Part of a small language model's weights.
Size: 8 layers, 3 heads of 32, MLP 384 squared ReLU, vocabulary 8192.
Architecture: LayerNorm before each block, untied embeddings.
Training: 93M tokens, 5699 steps.
Each number is 128 + 32 x the weight over its row's rms, rounded and kept within 0 to 255. Layers, rows and columns count from 0. The size above them is the row's rms in percent of the matrix's.

# layer 2 attention value, 96x96, rms 0.0803, rows 2-18, columns 0-95
size [ 88 107  96  90  89  99  99  90  88  96 103  91  92 104 103 106 101]
[[146 138 166 147  98 144 112 198 167 179  76 105 147 142  91 116 121 149 116 154 142  86 115  79 143 149 142 111 118 167  89 128 146 117  69 111 147 141 137 176 117 120  83 185 150 186 118 145  93  44 151 178 132 102 171 113 124 168 139 135  96 126  91  86  80 111 157 202 156 120 138 103 120 146 128  28 143 113 101 131  69 118 144 114 113 169 129 130 112 149 138 138 103  84  85 141]
 [154 137 119 172 123  73  95  96 167 177 136 144  80  93 127 104  71 162 113 135 110  93 158 133 159 158 118 147 199 135  48 181 139 152 123 134 107 115 115 159 156 122 160  83 112 103 139  83 101 128  68 147 116 123 198 104 112  85  78 103 140 184 163 152 150 137 140 147 117 133 102 116 152 154 125 147 117 142  90 116  86 121 117 116 136  51 150 165 157  94  81 157 191 157 171  98]
 [129  93 142 128 107  83 171 102 143 130 133 154 162 205  61 158 119 143 180 115 104 120 144 126  69 138 163 135  81 148 108  71 159 200 115 100 117 105 130 117 130 113 103  74 139 138 124 142 197 159 155  84 157  67 124 138 101 182 137 109 131 135  95 104  92 112 189  99  82  98 122 105 111  92 120 132 103  92 148 184 167 124  82 153 120 128 154 131 141 175 167 173 137 131 189 155]
 [ 77 106 161 133 128 128 203 135 102 134 147 145 104 137 132 160 157 110 101  78 138  96  65 162  87 165  82 139 118  64 113 138 131  69 113 132 207 135 102 109 167 103  76 128 111 106 190 128 175 128 147 164 182 116 180 173 129 132 121 153  72 162 123  91 103 154 161 122 112 116 111  85 121  99 159 159 167 111 102 108 116 169 142 135 113 192 124 189 149 128  92 121  72 112 124 142]
 [ 99 100  96  67 150 121 149 102 141 123  98 129 128 137 110 196 131 152  91 159  99 104 155 162 176 113 129 157  72  87 142 177 115  89 116 193 147 114 150  75 149 197 122 190 163  67 122 157 142 128 170 173  79  76  83 165  92 118  79 118  86 140 164 158 105 130 183 141 122 100 127  88 139 114 134 109 114 136 184 158 123 179 116 169 132 132 138 185 151 126 111  98 106 126 102 134]
 [138 115 100 123 145 158 124 140 170 123 121 134 128  78 122 125 151 172 136 121 119 104 159 121 159  35  91 104 177 123 158 103 169 195  67 144 121 122 102 137 104 122 105 153 131  80 124 106 150 122 119 184 128 127 162 102 164 174  43 135 168 160 132 140 189  99 121  94  56  60 102 128 153 146 103 108 114 105 136 147 156 142 147 124 169 141  73  90 117 148 182  72 110 164  92  98]
 [160 174 144 117  86  62 146 183  86  94 154  80 149 110 140 142 141 215 128 185 126 121 181 128  77 120 123 176 153  99 119 153 158 147 109 157 167 128 131  98 130 100 118 110 157 147 110 143  86 152  81 157  94 138 108 163 170  81  94 193 152 132 101 130  77 113 168  70 158  88 137 124 159  95 141 122 160  85  97  91  84 155 119 109 161 124  87 132 117 134 195 153 123  94 128 133]
 [ 98 124 109 123 133 112 165 133 108  97 133 115 127  65 120 128 167 114 135  99 114 169 138 201 162 171 107 125 113 176 131 165 133 146 171  89 123  96  90  61  83 115 182 115  99 148 136 112  91 129 148 122 123 121 195 153  92  81 153 152 146 228 157 170 198 127 137 150 169 118 117 127  82 168 125 129 128  86 163 161 171  98 152 122 136 147 148 167 128  70 152 107 143 190 105 147]
 [ 88 157 137  93 141 158 109 142 128 152  71 132 141 114 120 116 137 106 113 134 148 164 112 149 113 120 133 121 208 105 135 123 146 164 148  72 143 120  95 119 184  93 112 116 163 149 131 138 101 151 150  83 160  51 186  93 141 108 144 124 185 126 143  84 142  80 174  82 151 148  86 171  97 149 126 175 131 218 104 137 161 122  94 172  78  91 125 107  94 186  85 164 143  90 138  92]
 [123 146 109 101 152 143 126 119 188 143  53 163 107  88 118 101 191 129 152 162 145 105  87 122  64 119 140 110 116 133 248 157 126  83 117  95 113 110  96 153  91  84 135 174 139  97  99 142 117 126 165 116 110 137 165 174 109 160 112 134 135  68 144 134 120 143 142 122 144  67 149 144 172  64 118 107 122 149  83 116 105 180 131 100 129  68 117 117 139 168  93 110 192 113 140 132]
 [170 128  90 163 165 145 160 122 108 147  79 154 117 123 165 128 138 134 140  96 103 114  67  94 100  90 171 112 123 111  85 119 145  75 141 151 122  89 150 143 175 103 139 112 100  12 113  71 145  55 114 119 118 115 120 125 141 136  97 126  80 133 100 116  80 162 138 124 167 148 105 143 165 155 151 192 128 104 135 128 107 118 113  94 108 137 197 121 170  80 177 168  65 119  95 144]
 [108 109 121 188 180  94 101 141 105 116  83 100 174 103 114 149 115 134 150 165 138 184 144 131  93 102 105 123 178 128 151 158  96 116 125 163 131 104 215  91 128 120 127 161 162 102 220 133  97 101 183 104 142 104 127  99 112 121 113 121  79 150 132  66 117 158  93 141 138 148 121 141 117 124 164 154 143 124 115 132 173  79 160 117 223 140 111 142 163 122 122 115 148 117 130 227]
 [ 94 154 160 152 131 129  99 122 155 158 138  72 109 154  94  95 155 169 157 133 143 170 130 115 120  95  96  89 138 154 143 126 150  96  98 108  68 109 151 126 126 150  89  75 122  71 127  81  67 145  97 104 123 176  99 111  91 184  37 111 160 136 151 184 130 116 136 178 154 161 161  85 175  85 129 178  97 113 161 104  96 158 141 123  77 117 147 133  93 152 136 189 120 139 121  70]
 [120 106 139  76 178 148  88 107  75 123 151 125  93 129 134 105 127 136 110 133 104  92 106 177 129 124 122 142 135 178  88 138 124 198 166 141 155  61 123 112 198 112 129 199 142 140  64 125  71  90  83 122 150 118 101  58 105 120 165 149 131 121 126  96 121 131  73 133 106 155 155 120 105 165 100 172 155 153 152  80 114  94  98 116 161 131 154  87 146 130 124 103 122 151 209 190]
 [ 91 125  65  95 155 125 130 114 195 110 123 101 143 138 131 108 123 190 214 174 142 108 101 164 134  79 155 156 146 140 132 178 111 105  67  99 166 115 123 139 121 120 145 111 194 118  92 122  74 135 133 112 108 101 112 142  94 141 211 149  84 114 183 144 136 153 124  98 142 174 122  93 107  86 118 165 106  79  94 147 112  95 165 143 153 111  92 125  95 133 194 126 168 155 146  75]
 [182  33 130 158 159  87 131  57 139 122 155 107 112 105 131  85 144 142 183 123  95 143 136 158  71 159 161 173  60  89  83  89 128 117 113 125 116 140 191 196 147 176 140  93 145 183 140 125  90 149 128 145 154 136 102 128 126  80  99 151 107 129  99 116 171 149 116 192 188  77 119 145 137 146  99 153 136 155 117 141 121 126 162 108 142 137 152 120 133 108 169 102 113 153 173  89]
 [112 118 118 133  87 161 121 126 159 137  97 183  96 129 132  86 167 154 156 122 197 112 102 162 141  64 113 106  93  81 138 133 201 121 148 174 118 136 170 105  89  81 145 185 137 120  86 105 129 167 134  69 140 101 137 122 116 115  75 143 130 131 162 140 151 142 203 134  71 122 170 134 164 154 110  85 135 171 188 125  98 125 102  77  81 139 131 140  98 117 185  89  75  96 150 123]]
# layer 2 attention output (transposed), 96x96, rms 0.0584, rows 2-17, columns 0-95
size [ 96 102  90  88  92  98 102  87  78  92  98 100 100 105 104 112]
[[ 66 160 137 116 130 147 128 145 119  52 180 124 165 154 131 176  92 127 116 128 157 174 212 122 124 132  75 145 124  84 149 150 122 117 154 102 132  82  67  85 116 127 146 145  92  81 157  98 143 161 181 118 148 145 182 138  80  87 124 188 180 107 150 125 158 132  80 150  89  85 105 142 139 121  95 112  74 134 120  86 129 134 141  69 123  95 182 119 123 140 162 154 172 109 133 169]
 [133 136 132 137 132 126 169 101  93 162 134 106 162 129 150  92  84 152 169 149 120 124 124  86 110 120  70  90 101 132 154 127 141 156 102 146  96 144 172  69 153 106  60 144  99 128 145 173 121 171 176 162 103 166 111 152 201 136 122 127 120 121 149 114  75 141  93  80 125  84 119 206 142 117 123  89 166 166 121 145  86 120 124 155 176 147 153 132 110 142 200  54  65  82 110 159]
 [147 141 116 136 106 113  66 131 179 118  93 102 162  87 156 150 166 169 103 107 183 135  75 106 126 142 143 145 165 135 179 167 162 104 134 151 156 127 159 153  75 148 170 136 134 131 149 128  65 122  85  70  91 128 133 126 107 119 125 191  91 132  82 114 152 123 102 134 160  77 130 152  89 138 147  85 123 184 148 104  86 132  75 107 183  82 164 176 104 131 134 214  91 104 121  93]
 [102 164 151 128 102 171 158 134 161 166  70  81 144 171 130 161  73 110 132 148 167 128 124 135 131  58 179 144  84 119 108 110  95 129 113 150  99 154 129 112 117 159 197 124 118 100 108 123 106 106 154 180 136 170 115 116  88 142 194  71 191 107  84 119  83  80 117 158 158 136 122 135 111 107 136 156 106  85 116 183 125 107 133 116 122 100 128 196 177 117 173 175  95  70  99 108]
 [108 150  91 136 128  91  82 123 182 103 116 117 133 120  91  93 131  96 135 129 163 148  93 153 111 118 134 167 115 111  78 107  68  95 196 129 165 114 106 144 109  64 137 138 128 158 181 138 144 112 184  98 199 108 133 106  66 173 132 147 159  92 163 153  71  71 165 139 129 154 151 156 159  93  97 160 163  86  90 122 178  70 162 112 139 170 165  91 119 107 148 176 135 117 155 148]
 [179 149 106 121  99  77 175 132  49  83 117 173 156 144 187 115 128  92 123 102 132 149 102 134 120 143  98 131 110 108 153 136 121 147 168 161 168 114  73 187 145 131  80 188 124 145 190 117 114 108 125 105 131 165 141 118 111  81 121  77 145 101 132 108 136 102 142 104 214 166 107 120 145 147 119 158 147  76  59 170  80  76 103 100 141 135 162 126 170 151 148 103 178  96 126 115]
 [ 90  64 126 161 152 146  93 113 142 120 143 120 105  99 162  86  60  90 149  97 123 128 151 121 123 142 114  67  69 202 167 152 136 149 145 107 122 119 120 132 136 147 138 165 155 124 190 102 141  95 120 140 154 175 184 104 111 137 171  92 176 155 112 100 177 105 163 185 119  91 103 141 100 108  91 123 116 193 104 142 122  94 107 138 130 116 160  79  79 166 107 223 125  95 120 123]
 [169 136 107 151  72 156 128  84  76 138 107 154 141 194 144 103 153 138 109 118 104 151 110 144 121 103  98 116 167 140 120  70 154 142 126 164 160 155 210 117 163 107  98 168 169 102 173 130 114 143 102 109 170 122 142 115 163 221  81  87 135  60  93 100 115  81 138  71  71 100 144 145 129  96 147 144 130 173 145 121 125 154 109 132 123  75 104  97 147 183 113 141 156  77 131 152]
 [183 168 145 100 164 123 188 144 184  70 150  87 151 155 137  85 127 120 111 105  91 119 154 115 153  99 108 144  77 149 123 115 164  78  74 193 120 101 186 143  89 104  97 109 172 126  99  75  91 124 138 144 117 121 122 110 104 137 115 142  87 113 143  95 149 160 144 163 165  84 115 109  77 172  86 128 149 156 119 149 149 156 143  65 192 157 182  96 163 115 192 102 104 132 105 138]
 [ 83 156 184 132 171 118  95 130 131 116 156 132 105 101 100 133  98 111 126 122  68 180 124  64 145  73 164 212 172 147  91 153 196  99 192 133 118 164 122 145  95 136  89 119 149 115 119 110 125 117 118  61  83 113 140 155 167 113 166 105 170 178 141 105  94 133 140 124 108 137 129 150 119 126 178 153 131  67 102 121 132  54  97  90 139 180 135 123 138  83 153 123 108 151 177 143]
 [ 94 140 160  86 116 136 121 198 138 144  91 137 167 132 138 124 161 124 123  96 158 133 148 142 207 122  81 140 129  99  99 122 120 114 134 116 209 141  74  81  63 115 140 107  82 125 132 145  66  82 169 127  79 161 114 161 167 137 120 153 147 186  77 141 128  96 108 139 151 113 157 115 111 113 136 137 123 131 108 151 164 120  88 216 108 130  91 168 116 175  85 120 137  79  98 189]
 [141 172 162 157 127 159 131 156 145 136  91 157 106 114 125 150 117 178  90 110 219  87 130 127 119 127 126 153 101 142  77 153 129 148 184  64 179 127  85 139 172 131 134 101  53 158 151 123 157 122  77 119 154 119 127 124 163 130 116 106 149  58 145 128  82 134 108 174 121 129 115 129  98 148 162 120 107 139  82  88 179  85  96 128  27 160 110 121 132 203 120 113 129 152 128 114]
 [131  80  55  97 145 139 137 139  66  97 115 128 146 129 146 123 106 101  88 153 150 145 111 161 162 167 120 110 123 144 103 120 172 161 100  87 168 159 153 116  96 156 170 126 119 149 100 162 186 101 165 159  84  94  65 147 200  96 129 130 123 143  94 150 161 148 138  71 118  97 125 187 121 210  99 136 133 132  96 117 131 129 152  98  94 141 180 149 122  29 148 141 141  85 148 119]
 [117 119 137 138 137  98  89 115 155  98 159 105 119 157 189  92 146 162 177  90 111 167 162 127  98  65 132  70 119 115 105 114 146 138 122  94 139 132  86 182 136  99 147 104 143 153 156 156 117 125 151 137  91 100 119 193 171 163 125 121 117 118 120  97 158 130 144 127 121 142 146 105 103  92  96 133  78 160 135 148 163 220 148 138  28 130 118 173 144 172 141  60 129 164 104  51]
 [177 178  64  92 117 133 113 101  65 132 163 120 100  95  88  96 149 103  52 112 131 184 125 170 136 143  82 116 148 131 133 123 210 153 162 103  91  95 118 131  91 114 146  52 137 133 150 139 138  87  89 119 124 117 160  91 167 155 143  86 164 150 188 141 112 124 158 186 105 107 143 124 145 143 152 191  70 133 139 103 100  90 133 100 132 162 174 157 145 102 130 162 115 157 113 156]
 [ 97 134 165  97 120  77 140 119  83 111  82 131 145 148 152 123 123 120 102 130 182 117 128 148 210 195  79  70 103 149 123 171  89 194 171  88 138 140 149  90 142 139 135 143  98 139 162 121 108  97  62 132  95 137 105  89 131 123 121  71 127 171  84 151  93 158 150 102 113 167 142 146 137  79 139  76 108 154 144  77 141 149 162 164 132  92 138 161 175 116 115 102 135 181 199 127]]